Part of a small language model's weights: 11 layers.
Each number is 500 + 50 x the weight over its row's rms, rounded and kept within 0 to 999. Layers, rows and columns count from 0. Numbers have three digits each. The size before them is the row's rms in percent of the matrix's.

# gate: layer 8 MLP gate, 192x64, rms 0.322, rows 9-39, columns 0-63
# up: layer 8 MLP up, 192x64, rms 0.334, rows 9-39, columns 0-63
# down: layer 8 MLP down (transposed), 192x64, rms 0.314, rows 9-39, columns 0-63
gate9 098:413513398513529544430479533499440462557518521468542503510506510457553404552550515592435529458461518415453480446427554552428539454444417465450569483491446400450506472501472506547578567461484470
up9 110:440540511525474541406457590494480501433572498380460484521475508506461474436438484400485493491545518531486650502461581452471573487488622475534461530505444471432522468465463519499442520534445539
down9 106:547499489556504544565497578524547423488453587371484461427534470477488454419504361522537492491572403459477486531571479571524503527508529557554496458531535508435498497529559504608501489480468568
gate10 096:432428487514441485550484371417508516547559455451589497406458475467526601469578504467429486523451598491570497544546467520476585495499442487490533501545458501452503487526507492451390468422493531
up10 101:535530498471540454573486432499519455502526482463554492535550504393519608429535487472444518501510449539513574516602434469513507451626521495449532464457560545509410434514460440506356515494529515
down10 105:503456547497535497542458479463484444520578511401486514544490490464548496487592511478452370497467563517525544463416470507409587531523477455508574646513427528497449473572510530473437426439518534
gate11 108:533489533522486615424525430550429502469535405431508416493569536543407490489450486481598500463483514459520430538552473519549523545437551558573501485589526483546563582544522455443524467501441440
up11 110:526486537447526429464546580608535536582440363441435519490552406498494443522491564560493509594471491499474447485512533517490461532480500498591414443588502487511558516491524596545494530479465460
down11 115:566542563492548493507560492552469397546442433564541544533473467507509516542489436517489462456485379522531481607583492573454532503539645523508446434585467453520459486421501444498526514536477508
gate12 100:551567498391517444483534465410474448591522524408511502506483459454493581548515561557440657481424506504574473485501519463512541460475458544488469538516462482520420543464581547526461522526508591
up12 096:539451504584556556473527450559581532505539492499540531481518617425536520525550526433527525524451542571587559394541454557462461532490560443510529529513575526416517563461608464542484545460461534
down12 102:523480531512607532494439559472521499465515427446586562561446565477472420426595523451422501509515542459450442574551555469555464493446380480521437520417503501482506515471507586509451575512469524
gate13 095:604479381572534505513529537478457493490603480536469525513509557438505540518548527564562486591486511482599501584516546464461562449518567520565472455412437485444566549525524479521506507582580548
up13 096:512478551519475523397502538534568547529439582512459403460546564550507457556542568494570471482552480511432544502470526555490489463468505581574494521400448488490487562581564449474449591607538527
down13 096:527390518471506458553517526475534661485489485548481430507562619523500523464538486615496519468439588540488465487477511469472510484529476589593554453483478395499588494537482477499508518490565529
gate14 089:465498536466517548463506614429547549496498493583527473494578484437563490501514605490378547470476514441464533465483443492424524510442500526579399505479447495460448517560592449526523497603481436
up14 090:516505453610466483519465504477504494439578624487473465556466548477520622473550555514452677468554478569492493429434491451482463460499485513589520528513461450504464560462469487519478448483539526
down14 098:408435564452482466464497536618435566537390410505571506549502588545514462435445508478490425596456528477553482533542474474494528476457533516439504436481582501437526550551462543487525478521517577
gate15 095:558452511496453538433532477551444450401622447466427492549453469424524479471442492549385496520512527418574502453472488509509502527487483596476549491411460406548472505576454522514540451529432480
up15 098:447613488634459564564487568493439554515430470536440515547521472519453516554550475561516607471463453469556522498577533579581460504418489450515458454543510507480523453508579505470531473469470578
down15 098:517443475516524450418482466578436482487464541523421427426500538467494517565504544419438448432490519428572527481494500489465491559529508457406524522488494438484638525606461488468475550580595481
gate16 097:451461414474541610472461462492504517497494517447501390570462508534579501513626436446466530560501473420481508473599511569518408581484375522481456492494492547464515516499539553513496509483425475
up16 090:512457492497555509438475471504440602521477539544511504528499473538448501556559474438505481542514477486449579438443548476519432393501455429446555640542439467510474535573490498566527613476564419
down16 105:480576589447509519483465529490508517503475496423563507538526609484547407473447433537452518505500511502454471552580477610515561507401566609600530447488521481534555496503538616540500503533473484
gate17 093:476459532415509481468479551480397540465546484444563525493508579471519510478447472543569522580478512463566546448405479566466494510434575620528559468522449508590395490581448500526538481485569477
up17 092:550450571476572474474482542501496577498483478463541452570533451499423528512488490553542465492483519436487450409444502598501454574360508572554475485501559464526567433529593585492496491532587449
down17 092:480427503581496453504440558585604500461568594551521575527541476487490379449470423461539501458490513493516533426565525453546491559476462465577539573431535500541452506518544501434515520425547562
gate18 100:502454506468439513519566547485539517538495473500415505491493510516486593501464537517470458543443504533503587535517425592472435529502510589558583555412465534489464420531526469378377397458508503
up18 098:505579494541487457483442482484554418424438486472490445474478436474421525523501455582507510452530445481581473521603488458411542506501534422537498485513555476542499503474611482574571527654507531
down18 107:556500510427457498467574430506405526535472553399522473485470536480457519505496593491452492548579522457441489517485452548589473446431542546434531388486491507507541452468615534459578545413486535
gate19 100:543488526375507523518518426430529546406439541511418488534478545563508473475472550561457503414425601575546454508457509590431495522541513528550480588484439524448493555503555528516580560487480473
up19 104:529459456554548516587541513520506447455445459477524627542444512539508436440534530511549555600482540458476528501498374524443481575505507539456439477561440416537528585431526488479604495512462480
down19 110:441560396490546511371491474564464520560524613520512390479516539545495587497448423501531513496554453478486485461503480467555518609492455487490528558485487541540471453512498546456388449451477425
gate20 105:519483587446545506579510590545555507431444466515462446413494541482563430541411609568523432532464570513511546573581482524555491456523459536575549465425435525496554483521461473499441509544524462
up20 104:516424534523417534414482519421482394587562543401471525513451450457480484469439548568527501476478475469451534478548513429464570524533489496515515434388491564437563396457490481482416472529517503
down20 099:589440523488496563545394452491499489432495453492534501523571601525536520467363481564539394566416532451519488457526527524525546364513496508524477541485509560560443495439493491492459508519432502
gate21 095:416485489538549566586527546448549555527486568512394405476529502552462598518453502545540421476492540426443612504489470461558528500528452514548444550521488506479505433615525454490549425476488526
up21 096:473465512539465529463573418610502432514481440513464500506532434602498486526570523570425557479514466463608425487521540552463442583541510469476468573514431526455438470559538463415403480500508479
down21 098:495477433373539483473453412415472588441490394487511514542477603424580555524442502469549517518502484447433567451478500516452504526442548522572518506456482547566562529497438493454564530487563520
gate22 112:507544516515472383544472489538558515493545538451548524502621478540501531513490561515528530604565544504389540534515480504539473437446530481587562526513446523566509637497547467547608493527520556
up22 102:466502563487476415519570523485465496479495500471466472527484468538626439545388514494550588471433491446547491449505373519442513528425497618442498536610529469579494479491429512466521479483471472
down22 105:569484543575536511434533519522599496510412484563483454530526510434430572472511494538532535497450540445592539394530559453516518569555459472376516435471464534521497403557496498418502474484477434
gate23 101:570563430487543563410524512533516501514492516458484441425572406433373487532470540516508504509562468540529549482593438520551577493541509532532587477543433523513539537443461592463497416504474437
up23 091:494523491501546474563447490398525508517521491594481451510488524564551574599551453474440511430415546470479552562509602522467601512564543547533465485626526473503431485534557452532475524507417478
down23 104:469581559365521450509504545498469538486601478455360468461479607504500484448467526464421502471540541515439490449522571578501473489388459499395489454459471525520533485435486526496513515449476501
gate24 092:408464496519467546466475443457494511455548565493455516498526518528542420569489465481495482605528484431445539519461540470509491491540549466629500538532394485366512534562449510495450436571610527
up24 088:548417516552545469497488483554515458470496505478380438481373535458512532462479526576539485477459497601594365466486513549518518528487465474462527548452515581522532472410449484448484422441494446
down24 091:481552541463488511465539476509462429531409526569519447551488572503483467392609548524505452504473533532535414547495467481568531513515573638519412471467524498525476514399583470552469535419484528
gate25 100:515522518506406535588530506625485479459504519485442512440522497429490417515562459470554476561571586543471551507468517506460553468486494495545448434475527475461452603388508574583555568483554545
up25 103:539510541601492531484508544504516542470463457611488483502562474497532581500482470436598499380445488472568505537506569516428494490461515501473499469600482494430446494606451450468507491561486360
down25 100:487509479507553495447442435529568535446545492541424466492532525509484438446615520566426432556457541498481366478440565509574490518539506519489579492453534449410513533417581549560442539536496496
gate26 099:499504473505605460431550554492434405549545474524527543541536486415554429412562522448455489569443482443482515429512516553494479455490478489406413497543563461575581503500523516553393485518545455
up26 107:466496511404409523543497489473488494454385545436548455518447469476468495539509562582492581462514475586577412488464461470406471572428555469523539511484501461389457515457509515508588445467440524
down26 111:451515439453537527500448550422444585509582515541515473434561561590529506508457470463499584525437578447503596475571563562433454556409457531494451455447517467502495487541498562479469545455431566
gate27 103:428466481541420477445489497490543525503472546462497490510492552475467479570435474517533463514419528413565460519528549548519547531537389590468499566367542523428461456518534447508450386551484410
up27 103:459462494470498552521429611473607452472500488595597485530443499515576515415497451458467502480469527498525561452478558458451470544573489499486480578632567464550554539500510524498489547386524489
down27 113:518432564469554570466537392555420492460460527563420487482533479464442487470494497432507392459453553588475473456524467445506456437505476404535550449552519606533542581575522512461488502440493523
gate28 107:541464450570431550476501543513455521518518486393564626444430499492498515539476583479492504508477549435516578562463480550511497545540495496498570474487489459441595499473631417461544587562529462
up28 105:579497560485536528542492582448506550571471465487457466579455498468373479425560463504555499550546395533444502484483475476523482383483508470466567504587532445524547579571481432503559521516441444
down28 099:498545472466540505536452495408446435574461587525436461518505443480489538478542512488573560547502446461462449512448434548551404501543452502515382505547514586555501450477486588530505569600547571
gate29 099:481459552492501523438467401513508510476522528500513490481521469608407506512491550565497459541591555490554534546448534431501489513573390425598529556509488460409563438401507468489517522454450414
up29 104:407403487534535570405505493478449534434528553536531471484584505472411528463541435459585445542396529557471468515495503420508477484564537532413454454454574502517506375531515549506484456482489505
down29 100:505526524478459513478395438456450471498558483452500520477397386552442468466586442520508460476549541512555470488581499566482417467528517429540582569578558497493529471476434491483467483615426473
gate30 096:570517494550488527442490572533510562524426533557449391531480522452511416511437483448548589460471510539541435438488449509581538455492464420498402453509461494526586399462433457491584521548515474
up30 113:520485451535513472486467447577401518496448517526474486447483439506579565475548511589582482553481557469471552587400509477559459556443518563521513533500401594521475579485579534486575565493567501
down30 113:569492465524476546517499512492417528541502497530495638467543476459457449380427488508525445559511372519463470548498534471525475510538509512429481495452444502395459506590481506516502439595398455
gate31 095:545560479503566622523395506507545504453462526558516542522562548436474503536565464547578543548474506510534540489559438474578415505435508591483506509485496423524449604500483541519504484380430470
up31 098:491595486537434571521513518431491472444639570461505433475547501454488525431524556457444433567589505511485597452593525475446502488534498484506551529517516480481427572528537520462526441532430588
down31 103:507407443498540531579448529491640558489485451587554441534490486500396480489504452460478512437497488496501519464444465531563498565504522525481529561478497585511560488558413493546525626452599506
gate32 097:530608562464525463475528512470551538535456480494468526602490433511496657375513563550485595534478510477497433540449516465459471441449509457449544483536536507537487534440457450541547580501573519
up32 100:450432527517532499528519443468566506461513465464474597544578500552496546457515467577461403505594442538534522555476572473504488532456452531517434580502524558430484556511511484563628533618554524
down32 095:516580580471428491531564500554473562493564531463514555397434493532446594569477473502394520445472445463528499506491437474525430541520509403534500449550478513540561477522402515574548400516529495
gate33 104:493496610480540590485400537508417544588560507498531532444496474480407404469561374519453505549518402521442493510480499421452482430483545461434455570505474555484519493471441508536518514458522514
up33 099:472530477507433598514548419513515526533495516435496532495525495453620459508512447554617395430495425493536483527449499418489585558486523462461492507486521432469553573468485416565491519607514466
down33 100:473561419500545503437405477368477534473500516427557549535481564537354506512497481504493443555546473493431443524524484479444527481401436422426497480520508547535526470508561553558483429506470447
gate34 095:560531505391503558487540564494528524535493452440474468541513497394514602470472486485493527478504484537531491506471424397532530502558565522560506570561603414453426535400491450563425513466499568
up34 097:521461429531557498534506466530491586521474469566464539491415439504556464452449491383506436519470549540577583512455412523474575472512555565431472503475461646496539504559515518500494510572567444
down34 096:489561507556464396502470540398500422527450486426574438566431493521406450580568514586519501443431483529446466519503564498524500404513494554535476487412459421567545480501473533464483494493511428
gate35 098:555578422438497490522531588476451579536575441512496534563514552464447583567592492553540507476441530469512459573484517474508516473589501482492453526508508576497546572391498445562571509402488452
up35 090:574422432530566489501488590488407523510464479424540522528509536429512513436525483538541513529410502515510556553491478410455484475549530470557487450586569494464482453444463451564460401371454540
down35 100:486512612535532476436498572555478497451497567425496486449429599527466494474503553400606547528538495602405504500506437543538450449472534521439550519488470404496478435549471513465460483536525423
gate36 096:491522465448478515423583458528466465464534531554449485538545515511529554469456527568510477449493411503548522404568531559424503422527456515530474379444544487542455575588494639474488451440509512
up36 098:497454490489569483410534551617409495498404486583481433521495568431505521462541512497457526458479555431532369447518474527427485495563492511417528504456520445544537534571475507530610457515523482
down36 081:515367532561479444531492449434542467486506552442475516518552531542491467502546524433505437522471544494510447430441468428581438510479513468527499566683443528496546458553537526457537591486520540
gate37 108:428477517480448427440520405552470462517478494487472464479504519443480632456603368516441536429511513484518547380589537450473516474533482510470429520511572539464519528516495511555541528425467459
up37 103:572538483357510464576434490554412563520511496480475500574453464472502549436578504468474525540577506548484476485391520517523424527431500468609491428493515511420502477485492509473486545481538617
down37 100:453525474587444509548488508502490564463488510482465506528382588573484513444488501493576409530520580502543442441520522444456464436537472434511433504470405604465514552473530542498483426486433387
gate38 103:413463491412534563531525482549431537556506454508583473562506499536490590569500501457512500448572446492502469467558553547400448571514536479472471402578476590478542542531536522597538466473515411
up38 094:497485455485478523564467480415511547481540499518503456411541501469478549453535475447510434547535522600577522474477483469473572564449494582482484490517452483474488540476666419475373492411558463
down38 087:419440486428544404461525607523419544510465510580528545481497632527499574529538573535485506547484491508521510524498420526570435576527491426524426524480443486468460543511406524462484444479443549
gate39 102:521497480443486509465573620447537567534576498524440528565498556510471555466483450519559443558423506501508512553493449532460450546438471390543529475554578513516530545485528480571440442503525348
up39 108:511567432577441443547565511450482474512574510493480448531469518574540461530496516531459519476502392449569502548659491467477492489528582481483534401525497500374456548428503489484574463460484531
down39 109:510548463491487489471492493398417445478550558522556447430606521381485449499417558481472398491497432481591500484577504498538482460464421457520521451541559542449518548562534431499488535505420462